Weights of a small GPT-style language model, trained from scratch on English Wikipedia: 3 heads of 64, no biases in attention or MLP.
Each number is 128 + 32 x the weight over its row's rms, rounded and kept within 0 to 255. Layers, rows and columns count from 0. Numbers have three digits each. The size before them is the row's rms in percent of the matrix's.

# layer 8 MLP up, 1152x192, rms 0.0891, rows 652-758, columns 0-63
093:195129098150088117121150152171056148137105094146096155159102094124161103132116121109153137135139032117077126075144091143113064104114107196121130138124114179180082140163121125124200128098149115
102:097073061125107112150153121093133110142139112075200163142134169111139118159086139122141121100136148118079183116116128180116060113080113134168049156127130078125123160132082106114145145111090153
116:136089056172128203142161073157099149125121124111075101176113135076092145101101086081156170044126127116087136161116108128093134101076082174117048114119168104126132184169112086136093070115141105
097:157071127159147165143136111175133123093098154139182166165064100149138095129136131136095127159187101149165081118110132234164133156128158119087096133148145138130107087137137043109157108091143173
089:173080108098141123191088094117106093050144155117120114079137125145139106161158090115148102129151092158108098121105139175114209100211217124128082181080122124081082088103116062146124102143163122
111:148099132144107180108154086168080121101169165123123160123112126067167184164137056112143144139102098135104092154154159162119138075156152145121154118119130168145056122121140130155125152107108089
100:122145110079158165143150105176082138038079106088095115119114127127098102122045117088129110147097128093108091129112091113140165110164134131161035081102114152127119105118126144151150126135166178
092:167056124137115128151107149154118147048079130137151152179143087117122144161144102146131107054159144132125120120165113134139056112099165139107164128117080101130101139177131125156148116138193126
100:195155146111180119120114076139118104108200097068127093152179124107140197114116105083113149075149098137153173147131110119146131141138118163026152111080084080101062120113083094093156075131087116
100:071086150153157120143174132136133121179157110114117127139164176119152054126119110096126095083141145100144070166126152118059120147111117138051088098144128153077110145158104108142154133143135156
106:107138128165132151119151124132100123125192097186137125154124120100129175088153071146073092058167134125128106054119089195161114146099085168091147123126169089119053150176102079174151116137128137
105:143118121139157100059135150152069127115173161092115198116175128159153139158158066084168128114129152125110095078157109181118204139159103114043179087097101096121111064092071164141139089149126160
096:107133157106169153112117154115126131155170165117129201168139082094107065132120139154148090140149133062169070074078106172102141154159193147064159123121134087150076182211120107140158157076151188
109:113157078176078238153106063152169108149113125154077098099202123078125143177089103123126171117124162075140099097113094086166137143142097103090107115097137151135057109138080072157154089113122091
098:144214161186134101169142067129150169161096099116118089144123157077122172101094143114159149077156121061144106180099118097136157154141144164096102088106070147116132119158081149129109175132167132
099:085097102148179055121171127139089133111136174097135184141158141139158165176068109115105142094087143116101088065102182170107091129090087118148111135155131102093123146124119136176157096109137146
095:095089108164123119138141064136195117138152130123132079110188145109138131135119156111142137119107182112124084158131118151139143125128128102134070106188156119105133135127103132113077132125138123
123:145189126141146139122128138146051115145086158124151092078117136114129110115116077123119190111114110148136078099124121141083104088187104144131163066105105112107099099103120077120176105144115136
102:139145085151092143163169111191103132084106151152142122162179091096125087092087129138121143089067111088137109143138084139157076050141116111109146054163140162152135134149144125132111128131108099
104:072084153149078140179136138095091206139151102188064113134155080098158118127154156093132152104165157109090143133167108130156137116109112158144056139145101143108165089138085126110124085089189168
099:131159120115172177132183076129155133031155134130096058109122136046113148095105100077073168117151111122109117145094095094124140146125115160140122112101051096122165089107094104093118083041185181
103:163151067171103202132172114110133135138127153169167087192148137134124067119158092128138137117178167086113103127154146147172098133141102108146101180083169119095139197170115090126137081124127094
103:139159118105138166134156164153114086095091168110131082069087142131075123143028118113156116126121122087106124066114085150094128147174156136176107180142047145124025136117085114147138097142183159
098:118136107219087227100185083108148127133141106159130176129134120103098136118155143127175182117172160148079135069180130202102153087102184110113081131169104088120137067143115076147152126143148094
099:149108138120071131106162101182122121136158095146093108108191043113196140163126155150074122138072134156126159146162105136113143093127076147129161156149076138126103067130093105143130095133082120
098:119178046147120142134116053160128128141148122212128100108127163082157144114066098118182175161147144099103148150143164161130141111143135144130127158136097163052135113118132100126087079077126139
096:142149068152034150141139112116129064144080148123132085119213162133090116143175141112139154145052156139169131130101179155169082099116157119111103138177101151146095147127069085062139117087164161
090:125115112125110187173134072152174166135150126146115118111185095072109039094148126129089157139117165114099064144126125123101149125214128117115086057098118209119118120166095090059130132120126130
090:097114124126124143157145120112104123138181113087133139157129157111201143116097107102162121076167108128077137101107132144108114129106126173077122087182129099103099155165143123159150050127196127
111:165161109138134138147151158124028092136135157141065155148168152132110050135123093120146140092124145133111089151123144137095180113174161116158090121139134141080109101095099087108137080156162118
098:175125081110146106076117143122108126130199171076104129124118117164124103162102070121097088126119126146139076137119159113207141155122110115074167112111164183140123116137082135121150033144146127
095:115158101082131139119140097110135123136114137224062089159150163095096120136121142150127094161121120121151131071125121136119160152155169127176125140107175121112098096145097091154100125095139166
102:180118114085151101098123061127106083112127146111084088102155118111145109105100062081102097148144108149134068146121093111150160158115168123143094122080143114045115055150120136172135047105166151
094:132134080142126172148146127139187136164076138127123109147144136114127080121114094132147080103123136128125104065130115164126130132124146122095157175165106132111113165204047109129128119116179108
104:095205081185141116140132121115125121144129182164099144121192161160184111104034081146114155141196141086107101122141135084085174125155148147122104091088134154102087126112122089139131091109127069
107:070159070156128105099102141219124140069181168121092141096119081138125131161124107099140196120029129094156130077132139141120148139118089148126151166099098129130140173097089138145121091127210153
104:118102078164060131152160148129104109140153152111087153133228113083136074134175130126090158103051106095136093134153041200144115079157090143133145084156096139152121135083119127127149069129131155
094:103126112214080172187108157107073146130126149149148077139192153131162131124144147121079246132069111126033127102135110123136107061127100144156132148140094111078115105121162107098113109116173122
094:080085143162118152168132106123131125080111102172088106164099145072151065105177080140193101116143128138166108086089111120094152111147146207105112129139174084098167136214102124094152116071156134
099:126122100146114140126159021187130131064178066194118172164116067098101143098118126106118158094193144149075118154142126181147081071137123158140127106120142139129094141172143110119126113106104139
094:172099124176127169136168155108099092126130154126125129124135159116080108129125129099045113140126100116117122138134126174099078140148119170115100072156068208122145094132113149134199130120086173
099:123128140100142220081161081112090139073130103172106148106122103069137117104105130119110155123138190091115107151133144116137124125098105115095131106152160108097137082168121118099134074125135126
100:116079127172091141153120069177098106160116171132146132129148151124094107140084119049102176145171102101099097141117114117106096082168096184130082112055186173077126170198087126149074129115151106
093:129180112118122171088164055117140149051142149129123097120151072100129120120078115136088184148176158078157100167141159155109122088192106097125094091118125148116099129109150109195118110153142128
095:088123114158167096191223096210126149087112113124115154155118114093097095141108124127124086066148180156097127116120070150095132184134179132129063084119141119114148119176121130159158069133187122
101:177118135141107216063147065174098083117150097129071158127130128159126109150152066106132127129137162141124104136147110150083109161115153162154112086046125166131116100107165077092123062103126119
104:149124153129097198094081171107084125123174192169083161111151107152082096138162104100123140117170120097121098084119138078101120128136144151126131127167118131183111110139085095094147083107217188
106:147127119120101111171117102134100123106193170126164100163081119093131150164143100126070144168102077110161078130095107137103111123135119145111150091131146122080139103103089115173142019097175134
101:136128099182140100077181115130093124133169129094107185108092117115159154096108111140174131108083137113146144113105098162182108067092064146085086082099113100143114103131107110148106077126175130
101:141151104187112110151150117140138122155168141123082142144149150113159096167100120096129148166093101123071141158153055120083147164109143118139160096134106161082134197079066063161103120130131084
077:151096079118154164109190151165071102105151123142072175208071116129114135161064088129050124102121102136083113082161078144096133170137132186123119111132152133101119132127102069158121077075145103
096:100156112134131129198118111099174113129130133164143156134128099102139131101119123120103097111100115066125143138117128144146076098112035118096107106160129149072080170194119155158123112089142199
096:130191131167125155105180139164145103106105089124088094068186128151187082119101115119089133149188141087077128084124124111124112156128083130161131092118092145122053143150105131119202129109171095
100:184146131085158112143155088140115160119129139134135096170151130104136141117064058117120091110145144121085082140174134199173158140092109137053095136136135168107121073171106137142167056119068163
096:105154091144095113117157141137072144165145142114147218101103148162157107110135116087093116073130173109083142141084111145102102021152069110115127130166105181112149095179114142169155106078106103
108:143136033122074114152129119104098086127151158189128181123194110116174107106126077147100121085153102069059059125127129190158128152120159138181127078098137148122148136110076101113099085142120123
105:199105117165149180123181120082165102125128101106063182126104136109164098169069109108130150151096150096117135141150109149122094118129067127106131090137138124138036162129124109154192131137102159
095:145111123118192201093148118188141145083109121178161066162155054111056152126108119132080123140135163135207123118173136165160152163104120156076160196130139162156070088133140126139120067085137090
104:123116021109129130137145114126131123147143109124126121114127121159125132134131106100050139116128114095108098071152136151181104112070095133126102151154096110114099101122096126140094157104151142
100:142069178136143131157133103181105144071159128145110156146116078099146112090133126149046079051124089102133117129124099175167147153143162141063133095091096167145081101170102083130210124148172119
097:149154039117064158143153122118079148114078142137128127117135045111112134172148103116137095098130098120119114127121075196156194111159064130114163116101137129146072144111124158109142096118131109
103:084192101137119139163127111209127129104147177063090157185150084114097135122157097125111205104073140125169151110158098137127121096087129144049138080093124159145078127085112125170124047131122128
098:142127047089117171153156104117119158108164152084140079097153162113161108133112109110110149102090106052100106113124073122132135144161141143137083143141096131124136099120116139135138049122177107
090:156162146111164117084098054097125167096096133171105073227137095102167117161117115135171133139157145137146175196132104106126107106122112112098140149083117075171070069169113114147137145093137143
094:114140165117085110184155117157118148119103151146085060114172067111173108129118074118054114122072079138109053135099119186122086136138080136161049136110118184111100085140112110131151126117096053
094:181132115112134141072114132159128140087141134131138111116159046132068085122080089153162106095103155103207033080113086134170152166156191096130119164092107151130084112167127092077161114160119126
096:081109086114156133108198156149143154154109135074117147141132068154180098141116137113133115058053142118103112108136105171161121068145131130091107155147109132125089135167128134165168109143196166
097:125120118145150141118110116097158118054138092138112100127172157125178146158103100105137141110151133130124180154131131102128181143190088132078114135116134157122103071128116096122119186107115101
109:137126136119129097181187112107045124173138150086067147131110172099145088192137087109100103121114093099072066129129114193138134148124093144096117047126131108113076119179070110122152126118116157
094:131177117125105141185076130130115161075163122127152091115101064111119132120131119142151111133088068121114130099135096158129154100136105173086127143175114108148099110100121089121148076118131071
101:116104126131129137132160100135148193109183112104093104156102105065132102104151085071111190074076124085115129113131098149097112092145122171119112108100149090172140120130121116132081077107144132
096:141177114179102124149118041153153149146124148141131098169148171063135154121129113098121135112136130145090144128100103173107172127180123118142088091186102129058146109098095092112104155121176145
102:125185054079092126100110115135136147096144164157126141167150146101046120075118123147080143124109076131114116117101148179136118130173150130133042112126108157063103143095135102109107061109133170
095:143084138121152184140091030161119134122214133134101141153166158144106095141145042070127148094125093123135096110136151118145170101137105172108134090101135145105102152177150098112104110081155137
097:166154107113126241171123125138119145100104110173125103120121162158094073135077063127090147114127133123078097110113137170158136093139113115125123176122147141018138147109082087106115076129127209
109:157095117161146152088186145173149136109119155091151126122124131112163106122092108133093117121130090104107162056144072102133152074163113144096122155133077134145069131102130155156125136129164152
090:203137064141149140157159092134114134110129134118169123125098163156085125107159073108146132130113088134109136114119123132110184182159131173112117078132191079129088191118072130086114075152141109
093:129163133119199127143154110149139168102131141083098174140117163099104130169114129142120117093039127152133120098163101126140148172156147125099139143105137090130079109085124104129128079123131039
099:139159118101107177126100141132127133118196153112113107146180140102147148161090081139128148105086100153102094149105119113095120058148175132137165069123121148137086156139105084121191093144174155
100:085093114156134149145159126147150185143084117132147106126171136097068071210123137122092111104124137145104158116115155135121181062104081118168156158129106159112090160117091148119124095114115115
100:137160092123163172169189122155123131042147145145129115134133151116121150108090108099101132178096123132097077127118085147032157147149145114102098099165136157098098105083136121194127072152110143
095:117126128126165159143098106115161093159118148091075120113134166123105068106137096127048088168065156121141095109143087177148135156141175122168120156165182136043118134128127097146151057143173089
107:168161118146125170088167064112132139148180157130084121135086077085113134163111135106115094116127132090071123119165123175169132122169093115122085102115094140159130067140107146101078113101109173
092:089178081149135105169151089137125102120138115150146121138151157122172072146150160141151084139126090041176082127065092166130159142141118111130127089142169163139139152139058113133101124108096135
098:164149140160130116118158108127112121151148189141089119187138131062137079190092124105106105127109125139124093161108154115196103150083077124132111067126065152144134096129102152140157125120113119
101:155155131111170151089141080192107114107172120117081134145136130058160108122097129077118125113134071120089142138121185108097126042179144183137117118103143109085087089115044152174130100086166111
103:111094080105152114135123091162058124094161148160098159124229207106116098124184148113091183109094064096127117099090137139145129123152103157165106151132085163114129128090080085100107123111135061
089:172129132149136149162159085142117102120169137170095099225164109142057133133146083132103127119132155116112126159190126185129139121123112115138131097101136141036127178183114095141178126149137125
097:194135096115210124146146097094082128132138112124083171108200130095117126170061085117142148138164149119073110100125186173128130185173096090081085147129081094118051104170104141171150108153124162
100:164130126136139148114155087136130152134151162147153085108131068096156112115166127137145139101107082138129132134082117166039115150151062105017132174144163150162096101121132144179152073163143123
097:119087125171159168149111123155099118087086098177098171112126119141103142142145126143166160115106084156128088060124115156155135093105174175138097077126090153150091160159098131168125129112099144
106:147077044173072129198158127122031191095130123119107143204119074141172083126148124119164152116084130100127140152174078081143142153150126128111183160145183137160122106146122132118102129132113126
102:135104111158138143169160127157143155167118166124127060151129090140073105109130062122075173140116125140102112156139156178104104098136158144142164106129155114114079107080093100135103116150095105
091:122078141151142134071121054149165151125120128166036116190113140104127103109182086120119136137113114170166152108151046146160090148142160164109162057116114173085130119170100167114154110102111134
094:144140107123089098130146104151098101164134140108106116167130134108106116165149103149082179139130071128159125147142100159171142120194118235135099083085044150130091097106117102108128098125174161
105:064098084172093111101178085129083149087145179144134189167139131080199162132112099128162155098146128079138123190110108178113141114086054155102161161096144102129144127143136145206139112097131134
099:130184133085102125164111101143140131118171154134130093156121101126107156186079081136128079115132053099115089123130112165147084149116147147114177184090125083117123131123040113133156081138111151
095:127124073169132153167145023209096151095118120139109130162116143109079132096105095149137138103131123151093120161150146142150116075149126117173129127151070078171079116114076080116106062105180109
099:131158153188137136098121117140087155105124153131113125154175105079104062142154148116115098176081074110097145128127079156152143106120217143148123121139119157173104114108046121134081122063186134
092:118126184153171142113124159169094097128087144182140088095175160128146104096128072150119096117118098122147108060138141146029146184139109139128121058092156119118134141150145101125148115114132121
094:119161125139184123173141112136168085118162134126105137117172088113091131143110129137177112148137115112107164093119109154153162162126178119116121129179119184083070115156090125145114154139176127
098:110081116160136116094137114127076092174100156131113117149124152113188140138085085085117105114128147137112048127094129190154119159108111117086114143088152118086142149149125121139176118116104207
097:168159138091087192096128126113088130152124106176096167154095064151123105173148110116169102169038113147098127164163069203159180159134100140051110182146171188126138110128144113148116144111101138
110:161085129190116137169123114133122100160191145123130142147190112066171125149071054092117190168106151075127156172187117100116107111174055115092124062127054081187080108117071123161134137110112118
105:123112092192089116159168115155108101103173156133104182137141128077166127183112112082159198108147134142099059147162054150134119113157146116152055112093101160079134124111101101122074157119127177
092:089089148123119167104154163165124145147117126147119172135074119073107075138133119170098044140133125123119133127130158150097124118131153131057101126166164196085108160172116193139164126123098111
109:079096098125120149126159058164118134105198160140083120190114160120113146126151123135168157132088141133116157113115145154126213110175169147135129121161182127119123091097146085113142054115164187
# layer 8 MLP down (transposed), 1152x192, rms 0.0884, rows 652-758, columns 0-63
090:135129161078120095093126140092167111097152158127134115123152160139150159112105118127085137124072157083157120128120104135118132141146147133103161157118156081086165079116029139117047051093168133
102:136114167108151076147155112127163160077103180108099086126119096157129108135164128079155118168123141121135175145076123133111085187122125152090159073167104144138120101089164141098146112126137181
112:142166105101143172133143132128152193111137100123094126097095121168140150144130080079122133093120164120113142123129117133129125110125091125157142129154175048141124118148132136075087104079161147
092:070171120162166098125075118145142186149131165127097148130121156073140147111195144204142149117160111135107096146130123171160130099075067104096130124164170127142164128131111160163152148133144103
084:149175159163124105100144143168094155142112142105087190198146092088146090168122139100161130148149124143114150104166127152075072094062120156128129108125160127159140156155124125188132145132129139
117:131115162111113063060105142100105140152128160126162095086065157147134164063093101137147064102148105150056137111102110169156163125141111153105145162150120123161176209106096114088116118105154080
095:108191160153109129155116143061106123123161113139134154112143124175136124127158192093173116113119119115110112120072140183089092116092093072092152111107113115117089154162164133099189140103094176
092:191133115121116157074115067139140145204109072148122105095122102155146109169113130125112123108084183142109134141150111162122142146198125172145081158127177192119118125137139142146112169185113106
105:124106107119171085168089146148134137186178106105149080091139140093109214103121139130128152079133098141105146138171159082177109154137052131200108136063067113137151075136123130114107130113164061
098:149110157144094110100093145149121115115105131137154112096103161165105088108139108125166141127085110165113099108212083136153115125147107090122100131161185102145113107145132139140120119184119138
112:133132141147116174118189139167107117143094149139155170113139074117161088095135165139116160132136094140109195103141114138138147117169086152084143097120129161149158115106101164147067158138160084
105:085108134120180138125195073095162167104109192103148079101170091094144152113093127123128108102102150173102163155138127083110171170121080150198142165164125131126125203147106184159136139116150123
089:130170142159110152128135123116111089124081135153138126104086053098076072124144148128139191114150111158137183192109163082134144095080140148195082106139089114051146105132142084101126095123106195
112:130125062119128112149144208192133133094126152136141105094086128164121129189077091105143069116102110093124125137142155157134085119088135199092137097105199091152110119104099177144087128073104114
107:107165148107126128122143161130106086125065120114161144135159126154086163105111068146141119092177123138059115086208130117111103140131159083107148123105121137130113162136089130096206044220206109
098:113134174126124148067100096149105108104118115123080110170140126186163062094117157080133083074096114147155126183141188075133130154126124134114098111144079161118114121119145144085129161138139149
091:133128130083111126120121191087078090117167100152160193109097140163102111151103100134162139125112117131132169102156135111074123140131160041127161211089122100129107114110082128153169077139138140
129:137123143148137151182118123132062119141122132133145129103138137142136106022202122065143173093094106149103148106096131162151132085124139155140129067121164132112145094129173095126171121181204144
097:133151153128100125077121098143158107139127104087121102069162134192158066154111178200159128178088196151169100144139110136123095093155153125121057104173112094135134115162169144116113130128071142
109:165105097153153099106155088098095134116099164167138124116116159124164137129139105046121100126159117110140127153086106131109135091105067180182123149106133116149151118145113082161146129154124171
102:117142168143150142137126161107102130147058119144107116168164102223176126163080134100106084106101108144091109168085115165154133122101072140114135177127128106132087222167115130195177162138071160
107:136142089109142138183138135145112100182152075118157174099119080177102131126149144137095184119078104121057191114163158109101153077106146184132127137149113151118185160137161178134080058095122118
105:113128152109118126139136138129117134139123130123091114139120154066139107063198182118136166063087121107142122117088112062152043144119095171115141110132128139141091082147162090062130104066104171
097:111103148109146086147049203118138146138153125102099067158104130137128109174113132144062112182118130159085073130155126095117215109179163079121127138136077154114142118192156063110133133166126140
098:103129156119134155143021110110100035131176131132076180086169136096140106131180162118134126182105151197184117090106100113134070203113145136095115132073160109131106169115129136118152124113132179
101:192088132214095136078100153107070131179211159136146113155181135180115094083144056090103087130076097082126123129122168119148110089122137187144143117162057152128156096164163145138166122143145119
096:083137101153139082128172167109156163114155126151126181070152129153124126071162098090130088122126163101163126125180153123181142165169137125165124114150146109174123136135178125106139133122149119
091:137112090149150106110137152186107077126068124070116200122132140128112158174091127080124117183132089111136133116093165087108031103090082242108176124110157132165114113179105153137104124112148134
086:163213177130041108140109181149135138141116158143158083115185095178110103071165123096128124184144117135150073132156093139152072120129151163146089113110083165140137129078155101053093182178095091
105:133110172132109143096131107136156140160185092068115128094173092152125094108099077105122062124125084126115156100141166123133173150158096233078160091084095152176116200121085132093146160141078167
102:141106119176092110164116126121147117132149121157099123157097150160047140124129106120159143082160089147089182160134146115121156135134080125122179136123162093171081171079149157099110149096167170
088:149116165150118110090116087152157121154103142117148184144136143162122162144130134145148123148142187135151121144156165137140176115147147198077117118124081142167119204095064159125112144082130174
096:119153121155126085109182149170160099138123057135155106078088171097133156120120181145195114066151126121101122110101206121108153146081103097143119166132138127131120118132186141153104150147064131
090:125114134121124069130123160169092156094113086163148127108090053128141168088139184094115133083078082136107139197120185083094106121173146146147121069134147116118133153065168127113140150128114197
102:117114144096162121145168142129094240096109160113138143087085084144144106090143134121140071117095066163139167066158069137128106101102123153103162133184120128127167201139119177145160102167142184
115:131120144131156071095103142106180131140157117108136133140120114152113153147137113100146148124134160162135180155154177111141120090210127124129068165147110105157160100123140051171119101092107108
105:131132179125180106145173118123132141202142143144160089161098103180095132138168113106137162160130134109155144154091145111090172087115150192143137148124097091092095164132095146110109124136166129
098:148152106092122097156128132126118113177114099155084189133076123146173123145099153114128076145099126112165109169131124131153178158169097166109118164133217192124127153112110163222147145147129120
093:120192070092103110131161205110121140118104126111125123116119169112068085118131099088093154071140057093129097119075150091150103122114114223143110130163112127076174100137115126219197143122125117
097:158131121120102165085158124160102116111088104132144086135189109109081138116176146150141147145134133103161164109157084102123115109191102085133064121125162125115161180070140105174131061128119145
089:084160114131129146141110098148168070184130148137150028157122127191116102093223125091132125175082141097154165093119118161116125176165116159088105134153148126126140205119124161113098138174125115
102:191105128101149148137086109152106118109115131059132125123149136064159190125078084058165163083160115141133141173113137099134089161167143198147184129163079053112140115119167184091195203155125076
099:164163096118176129104118148113150174118136153126141144106058133140137065129121181154154078185143112119139022107156196139064130137163218106144148126112133122118092112148139154112139136144105117
094:120113120127133147152135141149100100104105166081177159142093135176130145140158084101134119134108098110153121097079127074098170132063187007165121100145089091093147144108113109083067146150140159
097:120134126124099116116086121118180156149143143140164098148120142091176069142220134158155128170111111169198034160132195126128157130122067192209142121050138110132067088172170110126046172090132146
097:125138132140103147159155153106110083123072149082144144120164125138134106106097152119116143091050128086074135141101060129136163116118122148141123227181134153145170136114185199143085155121141126
104:168171051119122096155183063151121092115150186127148105113147168076112123144123087090069118069115115143116158114123143192173088105110155142165099112114132131133187143197100152167150141071146066
103:135165154146162130144117145152093177117064117160084160103187120140077150091086113100110144113162089090193169093123137134136096149111101107181127159155098119169097149111138125129107177145088133
098:162163123174122121113126107128146169165203138146102133106156161091143134131137141109031135148116108128146181088157158143148087150123131180218111153145122150139152173094132090157072148104087065
096:099158196122178150123111109085102154092147203093130101203074138151072090151113063155149135119089106196148098162116112131063153168127122126154087153138124166100111093160167134117113162145161162
107:147091082163108183125142083165098173107145164154103138142151116106150116136104063075101164099097132105102088117162079119146173141162127176076150093132094163136106107119073095144137124097125165
089:117117160160105145080119176153163156184162166122130151137195112142101083114159143126167106141149154183118159121135150132153193119124181159152106158069167086120118102146110122119144123032130163
094:164105106113130117102147126129154112075120137130112165137123087105087196152107170121083120109131152224085122157174111143132186088121095146144097124106142115129153196034119096155128101120121109
097:146158127148132103128126137138123171125123192150085186109081084165109138152128103130135123058183185140074119096144161143081156130211145057170145109118165109112156130104097131100112101179163139
099:153162108143146092117133121129131141154108093176110071113125083109123153139098125082151107125073158116141153164117131154173128122088102173166121145140126123140200127133156128098044111145067127
110:144121163095121145141118193155120110170149131072134102123171098106160107103086155153123146092228164141062131148106091149169145127098140106150147116158103170149094141123123139100143070137134207
105:075060154088022119097130146116143135120165137181157162172180118170143139136142172142132138125134134072136155112135124163155140140146130155125092202117106075142117142084111164122063155105124159
100:161129184163120119108132160161113132162132167144101115117091116083128188132159144098162158082115145120181122081131132128120111156185155152157128146114160109131165083111148132132140192068114172
099:130161137114103171139150170121130092097110115172110139101114176113162093142192118091146128171169171177154068185085104089109181131143134128148127134124138135138145094095132111073161049101138199
108:129162113159090138103119179145116159125139161127150147164128108129162119172088130255165133098126098087134136076095132138155108083084131141082129114149173188183100138121104152170171093165116140
094:149158184183149110073135122140074109178120148124134191109057102150133167136134103109137134162126137164166119124167126128170129178153185137194135120114124168177123086154059103172171105166144164
099:123162174162157100132126138087113091116129105219117113106179122116117144199127139105110144086066149120132170135153145103094097135141122142109110111084059130168132110115171177165091090157133114
094:109103075166117157089103141104150092145160133122075148138137150102163088137148204097166165153128145083136127163109141158131187136147097129119105107150139110126121123158122140103108173133068127
093:091112126136109145167125138156175118211149144158105115090198187187098118160148149105133105132114162136156085182181135103159177123134117136132122079173141130146119129148160170108143130123113153
091:143161095116131069164156124140113114159105152107163155081146164169125159111129153112151100135118140117134112118143094167222103112117149149140190113202189067111133136141077116155147143174154119
099:143148120165130144118137110114173135130076124148172138132122115180134143129114116100132164132121120124070193184108081165149125150092081199145165132095173130129188144093131158133103209118159139
095:098190139131095106170112085118195118135150182189121158125153154111110160134169134131174121108107103121147097143081122098112115166141180213165129136132145166078070115099151092118103139090096117
089:140127140187171110142116132108120105182126156170180091074160146140094148128158144120044101104111148097161087140136070163110163109076094122114176154107105171108196123095176144124116183130142149
111:131150178141097121160163199147160101099108158152112164112084092111152093091134156147115155125162148151134173126110119096156161106126096161094138112105119169146111124159148174120125100092135133
100:131130167184147097137130136058153177127117157064201056093142147150099128116121172089106126115116122110170097124086118132121087170099138082173073124117109152090161128191125103133174163135147173
105:098131135130146152130134132170107219077112135144151170104131045121140151115115127095095150146147119080162186105090078145119130069101042114143142132170133089158144148152149107140108130163145139
092:179106075103134084080119145120086094072142129091156176165059131169096116146096113085173096117135099123083111119172126133108161099155135066081158138105134150168177158162030135156163072162174102
102:157140187125169140115140140133133078120150160134158116133168126041143184115204173151143122132071035104222110098130163132114110166093113130071129170112147132187102110099159162115131133059157106
113:208109156147138194135120087132111123076098114118084117131113106086155153166127044113119144141111099175116115140174102080116074073130086221139148139107076140134110078116169052118183152108162153
099:127158148153066068155065104135153121117131112160152151184152106150141148192149125089146116135145142154102117127127120158195112134103124149101127106076117119163128124158152177158095190086086085
113:127158125117119141146133146122182158083093143126157177106163146179186084088152166197150113123133129116146150094113099121210149122099101156089147152119165139191153116127133112111072113073155189
090:114184206112075150102074128137104157111101151103155131060134122140157139071130112071126176162142126187113130112116116115147089122153122125167118122112072099142096096177138136113165203135120145
093:122125111135108119158115129102151099156171118163193123140139097145141108114118100117125139124176117081151149134128117131122128089140149117171117167147110159114188157123144111147140132089055211
106:144129155111159173117072136128125073163081145136189105109124166112141155079142141100176126115143137159150146141112098148153115133123086127159089145092163138180059152095154104047086104090090201
094:144088130158099124094099173083159151156132128153128135133140140219130047159134084116099079116142092115073102141153153112130193117203112142087132147075149129098160162160091117098128204113103154
105:109172137100195102092143137129170187082127143162151091107133122125142088073145100108132138128114103109166149110139125133116094064151137157177136114160095121075172114119212147123144133103110158
096:137085084151111093114142133137134152081143129136177129138068099115079160137091180087144200144148122194078157149121147106112095118157088158174163110047095122157137119092131168060095131124108095
103:170143161141152148072139140141106147166122092131116139106115126122142131100132067080095084131120161112140148084174099176141140137169097166131156188115097116151115155107166162067102168152133076
089:138129144139160118103103155130159105095124103135047121082161034121110115123129112070134193156097154117109130139176156059154168121124108120178121131138070135142195114136093180143083139143176128
099:177121174138170110181103118118152185132108142102142085128136090115109089103133128084124107147118119127081216145127123153124129152118063162156130104109121089141080116132156063062068123046142158
096:178135117107102112103161195101172110137148062124148135091113156125138086184150108177151067141157125158116138163083138106103061100104067138138171128147142100165108103142164138138085078170108136
102:203131086119094128144126113145112169149167153107038127101138135118062122129133160175127138122083113131079158105143153114109157080146104136149160105165103135154138188127106142197114185179116133
091:115113079114151056141181187142188105135098122110184143131154120153142152159141106078127126102142113148155157112159114149140075087092128207149127088106174097084126097129154105178151126079104135
104:066129106137132133151093125134115127153070144182105102132134156190139060093109087058112065086105161161128092158089147087157066105149129094129138176064101066100124176163215104155182194164146154
096:148128128099164093189132078082093147113136117132142117133138135120137127097069130096046125134136136069107155157114100153106091174111149122176113089139121114112115142115109078140151064161150139
097:122165101114189099132128149075123125197140154124170128138140105197179116122119133128094092129158144091070129147155150125109134162168125077189142185093105149050177165142140106122135091151107150
103:158163158081175093136166131111195098138146131176101134122110095134127139197081126117102105096086083169139117144093136153079115177079130069111062135053119180174162163128123156105057158144102158
103:073156134144117191168134136100103172146127119094154172112176090075183107071179161145176141095186134122116112135121110093105093162151123111110140127135103059132138109154188137111139146182137131
088:136082093116137117165093156073132169168120165093133164151174096190136143103121109130053109162124141121132149122095140146114107169175164068069154184145139124136111130093122097167090102130146106
097:131125123128120101135068131098166078149107134146134079124140149167129117105143149136107093204094173162187103132090109167116071150107124108097158109165142145125121158125128068139084169179093109
117:171100192082135173111111142116122160112151122147133116130129122155159093135161117080110107145104107170152128162126152053164115090211112176146112135177113139185132113119188119134141120101179158
098:119125055162104084149113144105177137163116146140116144213142131123103129150108103186133151074173155084142133077123153130122167129151128078144158049177178157111136099140162138073137119184085082
095:136132118086089203154109074088179166102162142086096134141112215165112139164088168067183159079152141148132142106091105068120174123157116139169160051140135097120093098137061081070081129137090129
096:083143108119117125078142118131098113115125126184111119094112133184113149137129136091133180174087114174160172130137163160131139181163104170094132069157171078112150152089139159197191162111111073
083:083102106159113085147207159153124105174131120148154220106096116082144134124068147155150170132161089063089150144090072113106156071139078155137129157090074163121113165127159147124145136115105081
090:112126183086088129103102165089084111161173087134098008137194121143161100118150186120133169124119155129128093132141179109136172156147103101078152146118141112143169090106189053139152089138105139
099:134147134150101097114109108122122147127133136170109168125125095145111182130183093150105130087149092084137146062104107189129134111110117072155147175133143111145137137142138138107119157153132118
093:096063119196137065113150118149131096136116141132171140128168183114145154084107153152102100093191097132155115103074088070144084104092047081128144084119134092147122158143095099153144112107128157
109:090154143115136121156140143069142188125166127098170123094097136103070154108059145148169109121184118160115149110134137150166219131148138137175094187121143118070200132099165132084224116132150125
102:106087148125143050126115136150139125142131184114221109097100142114132174141161157114100085127186113165149123185083119089119143121121130155148085150173151136145140130027104123115139099110168132
084:120180075162152122145124121155114124098121134148165131129178184168116149144119142255124152092110155137140128122106108118125160122134121058182127110093117113165113091103120113122074128141143115
107:059079120133079152124099139116107098174141124151140165133168118140176146167123178225123110153113131118132161114122087134118075156189169062069155174128122154199138152130139158117139089106110148